Each number is 500 + 50 x the weight over its row's rms, rounded and kept within 0 to 999. Layers, rows and columns count from 0. Numbers have three digits each. The size before them is the row's rms in percent of the matrix's.

# q: layer 5 attention query, 288x384, rms 0.0969, rows 158-191, columns 192-255
# k: layer 5 attention key, 288x384, rms 0.0997, rows 158-191, columns 192-255
# v: layer 5 attention value, 288x384, rms 0.131, rows 96-161, columns 192-255
# o: layer 5 attention output (transposed), 288x384, rms 0.132, rows 96-161, columns 192-255
q158 071:511519525613501501527609491509505525502504512485546509488496488532462505403450507439448524340533475521477400447611442550439431626500485475474476404510503528470592480442453482556592413487480542
k158 073:487427451446601435532430464496519477486542518459524587507480453584580411436583469547489491607552598453537440466487518421564544405539362607512477546584558486555639528524522548402450530505501432
q159 075:503475406459460553453549529563488432540469538459517553585473531490553487419472447517505490529497583536454461498498524447533536519462554542489460427475412514473560481456529489482424459452380499
k159 060:487404422529518473511533519495555432491578491518459428533512475524462513575573485527453349493433479456492473526532408462496538539544405471518519535590506541510438518429567521523537574563568533
q160 066:488604524542554460466474497580456616468489483525479452464430507458574420458496499486469448438462466539455431476578516532485382541446444612367588505471485469438472518571481520463526502491548493
k160 071:514446522508513521565574539462522517603548493420509489552543545541638509603534554490449513578479566474555569543466449516497568510470589397569369490599626496467472512579490453481507510562530535
q161 065:531511569506438487564407431439536487586540530540564524504524526471568540504472525509511629564434480459560604499490463455481514518494506481552380466537524539544519525476477580475426545485467474
k161 061:489544422625529518472476518493506507448475410508488508534491484507402521482478541567495457402513506525570486483532524482468371489531479543507565535546431427530532523523538539469457537565546460
q162 075:545525501513529461579411450455520441478497463519558516432421545483501505542532535572457550501510431414542610598488507463448496534512538457537463523515525471513440503571501507421474601497526516
k162 064:510503512416534491555554486452526488521451482459488483545616527490511472526524483410522583546561551564527543432405530487451472481454563512469547470515596489504595529545460441449561451467494522
q163 076:525501482474516454480530539396600547518554445483509447502498531494512455565456573520436441494427456500568588444554512595443554444511530464592489508575561471414498528585443533462596425416493424
k163 071:480480542465508486479432440483475578440490555538533468438552469425520469457440448538602558408529465514447452496442511547483437549474449470500488428501458425540495439598465555491460465575559508
q164 085:474559511550591474513412432480484481525526435522517433417495539525478531501570473517478478480553405497568577615367484483499530436507542542476516583512513480603439418569437440568396511534595508
k164 070:513415497492464513368562536507478511588518546458512446531465555541510458546405550479571536427464453413412465499579501488468469552418569444534503475442494516396457487444502462492506550438501428
q165 069:531500440579444588513528495468577485413499376572477527484515458494500484540524636530481468470482424498511552474452515577514544435524496491556486561558527389503478567592467445459444475535527475
k165 073:447500500489517521536470426514465523534503499461509494432510572498572539502512455427462548497550539411463575466478485595443474529486516505431445465489501475556439465514579519679511441464509492
q166 083:505457517567445514576595538493432392451441480528520605549511455524555478600551452464489421498490532484438296466611548442498500560529336442481530516529450493512544489415583423491434480486457485
k166 078:517515531509598498479504495433533585529502549514526436460447545457559415483502526560497532614503499510592523431464521579577557438460572480495421558537515524525489486482487500382529524523491455
q167 072:488551468521524560413559591530528500475562487490489527567530465562559482564506549465465462399456489519542430454455379527475620476516503490442498506440591372457529511562453493457532515528538466
k167 074:540489549520481524511566503441500511493569481538592535510562547499546559496510460552459567492439562454545535475521407489535566543404575453527433465514569566460485581484500419528509528508451528
q168 083:584553513497492529525512480507513460478561553447553451388502434499416489556551406538506482525452538490494365504420447458561500594501501540471476520500449557484437437453511515520516527504467483
k168 083:569486508582484489493474531563489384534481480466470527594541438509481641559516582437481531588443538513612503581503509476507517544541430539482529555429441529539563506499513542540464587435536412
q169 097:549497491628549505563466563398484495493447479511509546451511595548505522488472519584405483580559428452506505550509513507443487496425552435429456529539479518568450490492534447523457554482432471
k169 089:569484465550492484490596593418476454497553445450504647559452566470532563476501459594544568596510500400449381512533498476489538536534543499476509462467548511432496508453497568406388538534541556
q170 097:508456543546415521493524537477471519547482465495405545429410472435564570541442462596499607511453485411481428587484556527479496554478532464454498510551467596521485587454440455565581546434438370
k170 103:569530514526533570494520608477546453524562488540498604580540597547563467421542525568488585425531481515477415578562432568537501433475623449505413382612568497437584507514472424440496501513508561
q171 100:465536622462468546532508464560485506577549524454512498418439519378506472499558426507491529527476519494512501543586540436565392564405483478451491417440392567526495507416497500539516516444482500
k171 094:335443477423507475507509428554558530518481498471488530509439482477429446481487471412581421521467418598501535503489488507459439483568420482510556478436456500605531507513578516471502510539567523
q172 098:390475518391463517419500420632487467587494451504541576539497445443540463503550460451477518404491507435517543543541528493477451514494478552464517506459493485492499471566512533459427518523495612
k172 096:333453573510454541483538461448458595495479513560571444378471551530491456529511507445438473455492506472489565496514475532471457470423540485512425508485473542487405496477477407592587493560481560
q173 103:527530506560476464451579403599536494493483415510577579522571574505537545539510452375480440548457527592536471498499504524488462469524385525530534521395514512497520530563504543460461428489504409
k173 138:509493440435608548612460455561466511497476506502528424495542439498479479520524510456468397397537486623523607462489531438567460414458443533460513545581443488573576488590501464467462468503418505
q174 117:544523526532416407454594546496553457574511482572409581536450508412514458451527427601491628462467441524560479572548460487522426456479519505484528581596487517523490551489460492517554519464457440
k174 152:588508491602553532533516606459572471488527472451517546508519574530500500490585416575506475499530544470414571488348562504517510434463618492522465478521528498478601506542499440478419585520463497
q175 129:481388470489520509457496527447517438510463464466474470513318484488412518487457546531529528380474428440504534487479472475354557518591585543613530485490517527494499517496558502558519526528544565
k175 161:443475568525539450458457451519466491567461579445476340469475481537442475557469427429505550418491525527497563548460493484453514559457564534548492564487533490498483488520516506583434515475456429
q176 151:613510492489502405504605511493375507467389566535493483465556531573527476433473427470464447564509485551579577499580396463535451499467476495583536555472516403545531502540534545425461448519510418
k176 145:431495413422458482568544474509495455545499518477507508502527473494536492473406472547533441510495461522524486510534446494472489514466396538589549554537539469545487517434526522500388533465508483
q177 150:405486404554523527501524556499529422489517465521541506525489570495471442488553404467526409480513494632445508450466459564468472482550468472508460432450468405475465487586501439438481505487474485
k177 137:382436505495565473374505469515452447536505465424538542505523503515545490443487443402534512462386470469475492421450505486473480466531512466522455464433394444553489504482576462578601456506517464
q178 158:509486507603496605500518595555432515533495442518431433461510481555491494534639536546481481456522550467512474435479521512512497502507504505571388515480521533467463477518448440513523582551402530
k178 163:535561498459520511488454478497479470529496516505463543506471467556568520533536570553497564487593409518536453502377424505539541476554466485495560521550565494468477468532482447537517531487470497
q179 167:429510409473492498505447423508567505458473528481513552592465552612497439561474531480541539450476503508389534515442608463509443560427596560522462480510535499539478551492532440502432534516523548
k179 172:540455479475513459471430512474514482558464538530486552542502420473492451524541494441503458471533552466558532467442452529595466517546461510445475537506543507573555533484405536526448559504635519
q180 162:447475546535504504519484523575529455465613427560620467473570457329476489575521514509537532503515529451502570504500427460574451492499472547477497513421515537510554508487555494432530495503431514
k180 157:434481465340461533472523497522464516437504434554495547485593456553422441541510497523457492506483514433509580393581470549458500450531466532388524530508566546530500520529491514535482501520422466
q181 163:463487485431521535491512393506535422485490589480421453435537473486548475494566509479530500456428502554541463454542455419503578406565558437502555539431479442503538587533497542469525426511600478
k181 168:464483486514499510513495544472481452574482508474540399433461482453453465591526493467550533471472487601508435463416407500506610443537590504526462488447528512425461408501456483529576451556586524
q182 166:518470533455504514485439439509559437476548533403540462475533462583508499495518458569531481536474534607486549619514570498447432433515465437493432539472563642439473553475486524498491435532517447
k182 166:583491494473569508571531576458534480543547470539561424444484325479529506496474524467548487497503470431443457542519451402470479497549416547466405556518468556423567499535548519507436460499521514
q183 183:539378348540484444506521470500453519482468483498530464513491455419535513480470425579524447505498536540448542477527473506486554540551522563439428554502388496429500551530570474478531587500523559
k183 181:586516482516416384535472443477400463440491518470521415494568460545490533459528429487484503458527472505447624482477431465524507486445553470505524564535446465397478521535482484454496494523503477
q184 173:489456589500448527493534518523457487584445474476522439521500489569518465448463435566454463452457527573486439517565529436390520446485423543583380493513550509512490483467544476499575511457526529
k184 169:475514471445522520533546449515392401533502528551466542455566495554483503401521510473435587497421496485513499471639483426534542531444502461550421515473585524513503542467557382426592529501475463
q185 167:493556477485562477408470454467410486476482498422503545432563463527483390562534490444564557492508497426390491482500489541375462493447547508526545499476569532506412532535474391439563496461439522
k185 168:441522483448517471582502408532395490485531508458469535444493438524531476545522444576506414452452497461455558471490556536486569537561567479409399475536537535498488460458482488427509453476479504
q186 174:534492426488490454508547533523526537520519492532587510455570554527478455504409576543624524500452584530422441447581505466413522509505530542459557511453491452459529463505476465487530494596561494
k186 173:524491550412473472505477443559520483431484468460481536514579484445506521387514497513541463517486540526468553493552653494571450467496456544485491533455573464562471529524494549499455482542459464
q187 176:544436448520551532559469626625437443457440494512501419401447494572590486525491542586557495534462521491424554467512516547537563590495467490438590471465508546543511496427472425470428530511475511
k187 175:578469510396509456434515514462446425486514533493483445493457514572500515550454483510500491540429551577411657518536519492530538472510417599536563537415478476465430466453477565568363612467520456
q188 173:461615473456504520505439391407543443499413500472460496513519514551412484510524498512578574446426511537484474515530525498503507527505530444490493492505503560486533515417518498551554550469500510
k188 173:507485546604485518521512463423528453493520492471576495503511419487575455534504554477500557570508427421582528487476529510515519469509566497523416504493502489407499496481545504581512494526446565
q189 170:384583488539605385446419571442483491522518565494484510537354440583525478477540614525429557466537483531510493514486496415564550466516497456543607476402500538541425577569494455464523531488478504
k189 170:412518542647525483463514375492582512511457476570510509563470392480495446453449454526474617415456545516509400552454450563580419482567470450492582457499514528488361536553489507450464518460441504
q190 177:519470463438492550379579479514476568472476452441428504506550442543497498468499480450490540518513520562425437492503472567590643493466526498551398452485533529501454531463484577515526518512601478
k190 171:480453520407540508401538485446534553590448498449469461582497555484441541603519519651581461615549467536498461495637515477497527565475460598525500490540573450505577450515512493476483442529494564
q191 163:608549474456485470462478449456472361540549437534525471406356500572492442532506496443566552522577516473546476558552524444480565491469497522450476493524476457534539494560507434491519449501486549
k191 168:529561566496504537425493497480554469478529526499554360499439478512428473612515512471497524508381498503564547506547498466424545515499547518476461454610391503513488458473434464488519422491473491
v96 112:536478465569487470513471474526521587429528537457422421547486531569619409549476506468517450622472509549526496520504503483565501507597515521510483463514475501455421499515480496550511476683509483
o96 113:495531462420433567438506528418465420532464487444513496458409488403560438509520443549484493542551488514572486509387497606456524502479480436536505511444549504618471486545509510451455538394451446
v97 110:545518561515478453462481514427484568498377470584492560442558520533451518445456457570468524435536563442508363457523483469483528471417495541512434487566468450549517568456467549414503431572473467
o97 111:434491463602540479454541519516513502456520492581458568425576450574425480536519449478529408489430451426530479474541481501424499453496508413403525523481561508426421378543507470488458485431468447
v98 104:471489571525540453576424431501518642506496563535446512472501462548453463480431566428540523575501551535559439525457549461448459530514469537461501529522526501525487557463606581530547532389516482
o98 104:578426499511517439416557489529511459550438535442643558478554549565512474456550476612539457512470534466466469541503495478512508489511577440405506647510479472562569529545448411403568502609517546
v99 106:453495435504522419495491528545491478578511570467453575577563508493531437542434664476573462495506491559555567468511426587588486420561581494497426489566506490483463511508440504467476442555538542
o99 107:506485556488486493407581529506498502610567530580555414467607525522481560434555492451467578568522456553481504594465556508474438452470408502515453470472507523476589569434462455442527510547521377
v100 110:497596490489545486545442471500488586415452472530490510498519536466446471482475557515553520569485465484496506524486357537548652587507565456541520462549393492486519545475472530533515509467510569
o100 108:483507596497453565563541510451454472451474520476523490459487453413610474429442498484473466478459534553481504423423498539541505528530469471474527494563454480462486467483553419490441567559495526
v101 111:535439477513468516425516469516545626580537469517446507618435532506556527489503515547528438489523481531514504466485569463557555502437526451456509563563508433474523627441453494611487392571540471
o101 111:553475551500554476489473447467534506542459542521545539547567503469418511519486477476509523513444429560498516487521419466555529568579479610564444423473491507517533508538469569519386565439472454
v102 114:481441430449482514529379473449469526394500458573532451433497510434398485519444511489452500474527570582505512508470532457558589489555512543397413536519453494506575520566539506481535500538505499
o102 111:575580472451540491533508504437533515515520397542563457490547449504515469510517462450565499512459574497450466559527534495558557490520525494649482411573600516436477491476512444472474476545513556
v103 112:442463418490530467443491545502489467513592442547528424517505508509495476564501422544482511593501479526567521583557577609488454557486533511562484467543557444531380415477460537550597562475474436
o103 115:458492474536504371661368498410507565452455508495471452457471481469542541489530590448474479478513511564454485434493393434533555445500500505488515480515501496465487535508561404538516544493496538
v104 108:493482414445610557481477550492440465504537540493514511545414533530618402521534513490466507536459450420480449477445403544467534569471559556497431497514460545488538477517547525399428416504518452
o104 110:581528555486429475505461591469487472497447488530505583408502501552469432582482515533510446478499525518478437494452495390558462504547531528509567533523495561540461497474470564548472463538417518
v105 103:427463504559563536410519487495563441420464437461526448486521586573516498482441433530442490433623446512489495488530561515584454489450517413503467509552422534453480485445607525516459462501550497
o105 104:470530513469419448587514490517482488474559524616482428418416491465476553511471604528481465550423424485573587491488517460460498540513564525516474498542590474462533495548522579471528512465531467
v106 105:550465498506500542474532530478563569448551454514518491459491521475461535531520458468566431561525541440498496512422534509545490566481476491495519533527500436501479517600570510559493505515499434
o106 104:554513448485575482486488582460494517462501533485471495460409513554508450538479485524513416482522501587540530427560482473498499444476592580450590426504558511502465367513564521488509570459513512
v107 113:486512538410416595519451566406511563484496520427582456457561464569562538472513418457598450568448515489451445499502460509487494442472611485471554547563543477517468556469540479538526511457467510
o107 111:510463563581537515617536420544532536479591482548511491433479573457481470466478502447437572509476508459567477569503420460478505520641506472433567470592497535473516473529577476519410432513558433
v108 103:554457544559487593469449547543474351446478539318512510534455450491603474441502558548504472538533566466564504499497567518532472544576482473458532558511465569554586566508516468504564444496508495
o108 103:540501374503558548527469416603430497432540539532470505516528620553462509577443555476433514527614513470527492499463598528495562549497524486547503496512576544551496467577438434420437484537530422
v109 104:471569542553471491516442495453544477472541509495457475578578550547528519500399529521616366470426575537465506517506521583481417477577561499587624560554511569520521499426509469548466394474451613
o109 105:525456444526494475353467444456580492502588487539544449477514466597457490477488461482451598442586529464557527496490412441453551547474481505487431463464545530455500396571529513447475517449396488
v110 112:586457418449423523500498364433460536574511564498492455463519526535497530407491548417510500573485516537539570447507530459501491522428537510465559464415498459408435547405550443501444451619460422
o110 111:492478469500519498502561522504589485502395616478617476485502456490465518488459512599537475464603547501470466468476563480456437434612391598546539461548543493598504508537527542473541390463468471
v111 104:533543492488567432492500537446392508516558484536521515470523519476520420388491551483480608425484467510515480510486453517525503493383532517510570576543525482493509467489569469521581495503434508
o111 103:538490528464506519395532530574466586510537502469463456553377529552521495533527582445616429461425454456482490522457556471554586471450495469525480462471468570468509557519496453532442567484449530
v112 109:477428500535503596612617486481553487555445518547419559535465461517481557492512475455375454554469493587407517538461581497534520468419505445500594591502508440495471528478483482555494572445518563
o112 110:541551605553569486451479535507511534541535520506474460471480482419555614466543447523410447484493566581468444484501487487515569496467478467434579470429474471533472575489505559517484478469529501
v113 107:511486544417470384550499550503514449457446482467516495462491495447459552554471480569545514600523516437584466446413548516499528470495541465522468459486464507540497509550502562524514505484449432
o113 106:489495510540548427546431450500527537449502425540552436377542467513557511479451522488551550495543468594480618490548435611546450516556521627485474545497443559474489546443403520479478460462497411
v114 112:548557563579512414567447507495456393489493487425482492505508583528528552500548480490435568505540661553554506516454434460425478560451542542473490448484437458589428416527482532612488478507513544
o114 114:560548533408486551494517528615543462400454520445461510475507511450488594496520554512481519568450499535528484486442488433550492523405422463463538458577600574485444481511505513439449435555459435
v115 116:440552513553460459459470466468506484449491516486525610561504507463442542503498484528502525462480490425481533519461473533511521598591507452512632470454526484487558552521525459493494523490444494
o115 113:487465483412517601565474530528477562580638467410357466472455509495503455494461478477559502523535546516504470494622518489470551520489476500482521492497423451535410512531529596559505422438443541
v116 105:509625475470464450503399474570421491481474417524462504477504511521528423436521520564500533495452482580546433413528428423464540531536493506480512582405484506525542499480518570446513447527588443
o116 104:498477506390493537438577566507563524488638583462431536495513548569561563491435372480487484478517435478484465475516472523555463588470573506528531483388444484508452541538487422462469492540491481
v117 106:485504611520495511467486555411538493529464494450406504470510508478484477528475436537496612565489466483530465498434563481497467489513526434533477487540499496439470618505505596501481462536442427
o117 107:507510449440563563507574454485518551430529466430482509459433451537612447602457486560508487489510460391581483484578470456502524471447406520459527563516528549466553516513544518492462541575498442
v118 108:461460467503528480461462487499505563422480360567520514499415460549564508528565513549537555585495450539457424580534588499552521518497537555391631442491541411533417463411641443495498509513524464
o118 108:568613565485466570566539525499533528493469613489498443631385496408370498403384445512454459454551548480524551531437473538491468521469551588612462476537507452483516481543438504575459568515514558
v119 108:516490611520429556511378528435464592543543472446430559485474434456531435492392561471461468465451447608413617514480507493529657484486544550518611525481541446448508398499525568532537514479481473
o119 108:460523417559501566535522591476518481526460476519495447575553512462532561411561462578524506496519569573450497505496536615577480545560464476559468417538476574498467543534550441548441451585447510
v120 108:466482452532553527470445476528475454524601538503424512541565469463455496488564555503488505581423417498555503538567460498515453503539515527454543506534458554466516583567454407582409554517494435
o120 108:464493460511461469517512432508447560473490483432469442527523556436533508424454462552505532625494583442492488521515505548496437489502488462550544462438454571455481538419525575364551295525461482
v121 103:625630471510487532455454504495497515470492523438510550519478491497450468439493532441580524453424511416477548559468451437572518492386427448494453566422448478503497472460622439439534542491489550
o121 106:423580460505535483437638473561556474532693507491408500514584549475552458574524550434534459552585522561535466510425546606480425462615555537517478509480564520512496571589519565539399479532561508
v122 108:494573576540477509485522571583549585575566579523500483490475595387566437479549465500566506512512482430534476491485469512543470524543501550469379516433556625420523499419439476520530420413473519
o122 109:539451576466536526375566451470519485501505433446474588395515486493374529522477490495527454420518453507567558528382530516473513511499573439564567593490453514477405464523594559499468539555483470
v123 110:375532496507471466549415528467494552470477470476483498471562499536435577475541598468536491549439520497493550539487433492411554398549475513495459484575545476506530490492512448489460477527511567
o123 112:527540531516581461536473512469468490424538521511547586476578449533422439528509429479489539517553420522522458402493462556511432480477573572489589520493438505508526520483535451480494499555486498
v124 102:528594483497542555462584396546388500499447544523513354508467429519548505460497543509571521477483493480570406495453505605537526493556489497507528432568491450442556532499507480524475550477496560
o124 104:507434578492403506486492555443572418572601467547543537505470524479493474578552520462478539539607472547447481533488513487478515468498647572499538496447470426514464482523593536458499621413549498
v125 107:485562396518430526549586423481447521561420490520468424479469589498555443542411511460530448562450547456550557514505457471503495528410530545518518495520555434560546551534555373593519469496549411
o125 110:581578520475440462570534581474502512441526509469512538500504544465290553573466467459576534453538411569517511490605441514520517490549539513478601518439533439474472542560495463454588320508515451
v126 109:516533537501424437514461473494495525468529463483359611521488466569606571520515518481382434541491500426564577465467355427484453441585563426617497584562550490534532493482530544603468525544463411
o126 106:544593508471479493466511532543543531587521464515483409548480519456636477550500555501504485383419562392503511468508537467479503471436437422530531590480481515451474510544503582485444466514499474
v127 109:547413570482558559549469556595488481562562490515619459455536599463535494509417481486489481499521501465556549549519467408493501518477508518411490473568569564583459544628501553600554441430489547
o127 109:515411493545401548496426508543386502550480518487561480597443508520496513541451509401552508548459474511535436468600498565556524501558438465509456457380470505509424530521485499497484468548493473
v128 107:431588538453522520525524444445519444452536452506434569543447440540603499509560500529540474503533502486530509505432476490591574596503506431449474461564487471525516547556461438464561530607431589
o128 106:569518510531580492548488564503481564467419476500538457566444563562375460386470495582455550575554422553527499482552485416486514434537511441490479536520499454444492458526508486604522509447496509
v129 103:467487497441532528486552523458546519448549558551511428510479436475504441442548441457585550487509490517561449558523515528487507481545540438466523554524445466474474556462454496562578527565446481
o129 102:530470455595478421553507436513533499532476456415487501551381479580461453531496487476469535429491472513505516480445510485462482526391494616419561573576542421425588533532485533529472564512473517
v130 112:458449449471589513466606515488477466542422595543499553515530450453605536404539505597399471446503448496528556497452440533567565437460502530483430449432485481464550495584536520469508476469534472
o130 112:515587559492440498508462503461549557464517547545548529445468502566534440572583540496491447479547527490453471411526514523574477561438493565476474471520501488415583419486553517495521523598444492
v131 113:474529515558495550563563506495533476525462509405468447506517526528527496556590400515470491433371486542501444502536560497494461521437477526576456428509383478561625464530538499483516537492536532
o131 107:494525544522554513539525467618501540492512524507515572573576536433586461530504518527544548476560510528513546470416443538525488430381558411568571508497517400478375469516577454556503451436624509
v132 107:483476519532527484557565482650488601555433485570456485463442525484531578595491579590541479386516505500464510406487406484490527488488473489479436475565487446519439458419484507495482530506418539
o132 106:505537501451517473534449495436562521551510490567594567454523563520468512460532429372446412518494522536524488456548585481482462492499509464463511389411463519426511483479466495548564515516449500
v133 109:521549483564477555543615506524524517523542480567488456471487542466387543550450468510416442523524519424502512479497536435540553522535517461484398486453412495511537468439548494520507471528512488
o133 106:555446501512445528512499525415424463548519460515600520537405529484524514483417541594545537454485500473492504474482533535451463515464475432577615547535462422566466520465530476436479484521450601
v134 108:532539550430446479520572480593426604515499451485469595465445530514491432512479590554391637466431519609390555563513491536543553433521457521471530460482621476560477402438481457541575561500508535
o134 106:498468442511462455430384498511540392507505599519490451558449405505606539545480415445576453564497499461509503560519576511587479530513499440532387567539508517450498443477540469536477433430464514
v135 109:550420536482430513549462517481450443486627511473496611488478525420486565454503502405496482530444544530566454499431538489534417546514510512480458497629427493477408489464453443405488507531535397
o135 111:516471521561560488506516445532494450525441542520577492500516482601454512520424460591610516504557567490447431556522481520574524482592481572514508457549566517464390488523545511427526510615497546
v136 113:546468539609544457472535566443461545476484467495496564524495515475523490578460476454504502433427449586515496455526497551375448433483623490516389516508558521492450481403437461508474410450462455
o136 109:503504514589550483389483515595528581498468415487469525488451412464541497497516508551529468488451541387501563492451429444502527553558476516443578512451538551507555586548593561567573458476499494
v137 104:528561539441554476444420562588478488617474464451338422518510418535579555449448498465492509530446581603515476461439554545490504537482454427410464478456470432524541458597559593459448570503464455
o137 103:620428585503425580423517453450495483603511566493556509552527553491588496449500447485461487476515428556509507434603545499576565485553555600522524414560422473481526456456437475528444508526505530
v138 106:518542428378463412526498499528493607504497413506369480552469554518507576487440474501615419483470470473537403487515536513487518526454528452450549460466537639550450406549470504441432467496553455
o138 106:562457563483473480485594426505498434517552494507502499533544578471514418466532534499519570515504559507516572585464498484413524383529576541532469530522538488496392502593483607524499536617509444
v139 111:519523478469458493457456530492506547580572457565495560476495489414520495541527503655526570446488557461451448563532596494518461585504432497482420472580480542497498572514472461488448456457444539
o139 110:416486515423544395500561450564523458598490421538445523533541496523513458562555507511450499463597449441569428482531537443570558468553540490417572532483491489386558413472495493534521523501442536
v140 106:510590515439429575504445501538409430480537466511490497528469548539508492480452546477433524395505362549508517567399529407405441550472431530559559500414512512499494505453463421556498547422537463
o140 107:482397469483630522527523444477523493549414528488423578525436469485558475478499598518484467473602524462467482556525520434512479496575477414451484600527486516543455495447530441474494457449560535
v141 113:507539463446517516508522437484529576555565504448557518503511531482534498516408514456415505529555496423483553488405432438561471523514430503416404488511467494434551433450424441489512355506517366
o141 111:461537548504483555541519510536418441461473579380487495412497539536462457554511480443480499493541620508398487496455480602561406451460539546601540558556491475470425443506658573563468490535487524
v142 105:546502474575615541471508444533525511526526448526399476530526575586513546432467526501486589548510491482378488544464471608413538482538538496550522499406501567585509475495557477485442466434490479
o142 103:503461520521383503443521531501485591453518551489499557392494516511562503483464441511478455468531504562534529464570471497524516435429359571573480496531466495507440531517475504495511575525579439
v143 107:513438530427502487543513494596535685632610526497525480516424502504521525541479461470643511475494511521455501490465472546499556461555587468514430515502434445537497530484486485481544531570437476
o143 108:473424483453401461519582501458448468479363535550442458447481435515518534494522561527416433518428488592451566492436554564569518551527468495475543527524489499545483473476523470518456459486514431
v144 109:443551480451561529530536490543458452494639454413562486445459513498531426495478463495495461598468477583492480475471499438496408451471562490417469532492497442573457491541500555554469515541434492
o144 110:531532455482485540485534556525502470422483519484547534396588448382575504554402461474477553400467453500519441481505501464517545532541549557526583563457476461590561525574512359461471489464529537
v145 112:485481454495515495410435437485446490501454469451467472507495520431437535428438410544548386506527468464499427424469452499534502486422495443525502478524504489496486562493453454449519520424523540
o145 109:473499509537413539539553522520551485496520393590522521473519497550470556496443616517460504568503615530515494526533451487504429546492462546507565489475518525521551413559502518484428434491509412
v146 107:431555561549499514404478486540569540561428434502568478507497545521470580479575409545562492457448464497511484487535521447562595484488502496509580476520516410564514492545460517393496490578531520
o146 107:471488487443521455522529531490430546518576501576493597553420514519502473458455553475473542532461595436432463529521511537521478494476532466469506506504515521512515505479416469517431561435370456
v147 109:502612448460441476482382492554515475563482515530510500538477510517458475467612543514491542530522531467438455496442443437562515438515508516501420400434476491468445533577595551533524517519529529
o147 108:494563427515486608558408519395427440512524410472510535535501552501459494553581484496509465513520532513516521479523483563537501498475469410472487573512497468568365456467451505616499501561519489
v148 109:554494559458558500528472467426520512483552533457478486509470468397557553523456513549533451462548521575561523476508403520383526555492461492571448563492462513519423410392397506499521479544444445
o148 107:499547398510492514466583549483605538570444487421409563499511461503522477501471483461495441594539587547452486499624528403521502530555522442461425510473591476431509532454501539463479520493569511
v149 110:512413526568597466481431456492444628456471460524461506501503483500494510406490485523553384476525511491526525560535501486436479576525497426487574563446436475594555463508551405505450520479626498
o149 109:469546562492511548630566566454431535471547537498434468531439589517478501434433557521570483466561530536545528549474454550531516466460513513559481484518518557544581473557553576507442492502487384
v150 109:495489505462456529469462496478496545479537481391568479482522501498489559616535477459523501413502528490554572478594556577501459579470535529552481565429535564488482541488458466491522531392438506
o150 109:446513441569518447419581598508557505507492481459506445523484515494356577420521422530463405468484522519436491478473504516438422497498507429489520524544488497427604403500602467535563471491476452
v151 113:511454472557483419408462561650477393496494573567529509514542568488595504493520504509494493425456531587582502526522570447444519507516588496463509501448471464477463499567541500439497427532504518
o151 110:446511518495440592518423547546492561477568417477550498575554440559520473555527537537476520566446430518469552590453495453542473483514498446465548547476529503493427514488532526567594559474571442
v152 107:532515467545413508441484502506460526527462463420458440398406562535411514521485507545419488467503483504460427452462572531477446448567490541524438475479491547455517413500546497557458462419554530
o152 108:545455423532502500494469442451490485509484539610466543500547578451471528616430472461513499610537501488441584570432528521556468544472492473557424517571416498507429402509610539535479507475506461
v153 105:514584518439531515424587495420509509497517594528543467521468554508486509483488498561572598542546512538440441547560539437548457541559476547484545499505534568490544532511512479387529389500526524
o153 107:521425526429624522521561463440522428547516558504494515556542509571478434508485453528509447572445538492454507497408504406542422555465446550372475476493534482488509463493513530468538520469538504
v154 112:536529574474465529513568602502471557479432396573430442567438479423551595524545548539512593516497452385447427512579513467457504432539464419424468436469484487468484467525516539457449441548454457
o154 109:559496544578488545463432487501485540522438509497486532508535504562468406526467482525525520572518486572455509453425584406534476505496485559450522500533514551440500467555525447548509514401593491
v155 106:512387409590542563489466570445500406506553408414508483520543462525545407496554502497495507489531594570493541462470441425445520614483535591516518525410530501461504437312549469569494497531472563
o155 106:461500576486470479494514461461470463535502489443560533486579479549546460573566517536458458485452523510490429559573492569541470477501524469504533460520594559479428528447530458488461436488528531
v156 108:478516524583483503525550565527512524440541539487425482500391476515527483527588576591554515552529561459487544521495491457484515456489507523480547465572470572504503514565473563536575437492560424
o156 107:497454526449483485481513486539496496509520491560473465531524504417462476562473528391476564476482429497491553508451538533469533444469451527458510559404496545446532483504565471384475682460525509
v157 108:445393526463462465552457501520566457572410407634549529497428505520557520385462494560465567559511496444559518479553508530432549599458525561463485577566525527519489500525465440551566495548434536
o157 105:497470535537499563392481481521498591487440481524566511518546458511469505574465518489604477453430445462481466559505497556563454462400448499511517512433519527431518459489463532489443418491490481
v158 108:534429507484581511547522519560552492485521534431472503474504482447574508552505491428533531544429583493496550533483518438523505442412523450519531555510493431472503448540502462470512460540431584
o158 107:487536436528549508509425503500534564436391475518456463544496598530517495551556611522489406546417473450509503493533448572432547496462469461576501389467509555572511611424539459509587501478454531
v159 107:529510463564473582467476474491412428440555422518477517527471528617432599520453501508454428431527597470500528557438483563514528560463478400514424556566481524442553445486435503402594564508507490
o159 109:502474531488534494458453465584529451465462561395562454514472490566466502474428498515511458472499416530564491467471532564410435480535492363530414468446548487412499446523548562592442491460546495
v160 106:511526521449574565472442545538512436518480516525559504551521489485527545520438563561524544558484533547456497434581528468585412482409423530498520526523507465588506543596458496554544578459485451
o160 110:433531514577558512432468487401497524426450453497497516481669469470631529560511506508447481512471566543489458505646444587449550537641568523596531544582440511458451517531480510479539556464558477
v161 107:494534476586522461511555501418503482563519485642508457568474451448359488494601531504466423498471509513491469512537516524461539491450508491491536436530551445487654503576489554533440499538346502
o161 105:451393502476497497566439523570489520428487471582319481564554551515496581637522461574478525493480475490528451542468518515556555533497549513534521544470482472482434518493585510495486565493484529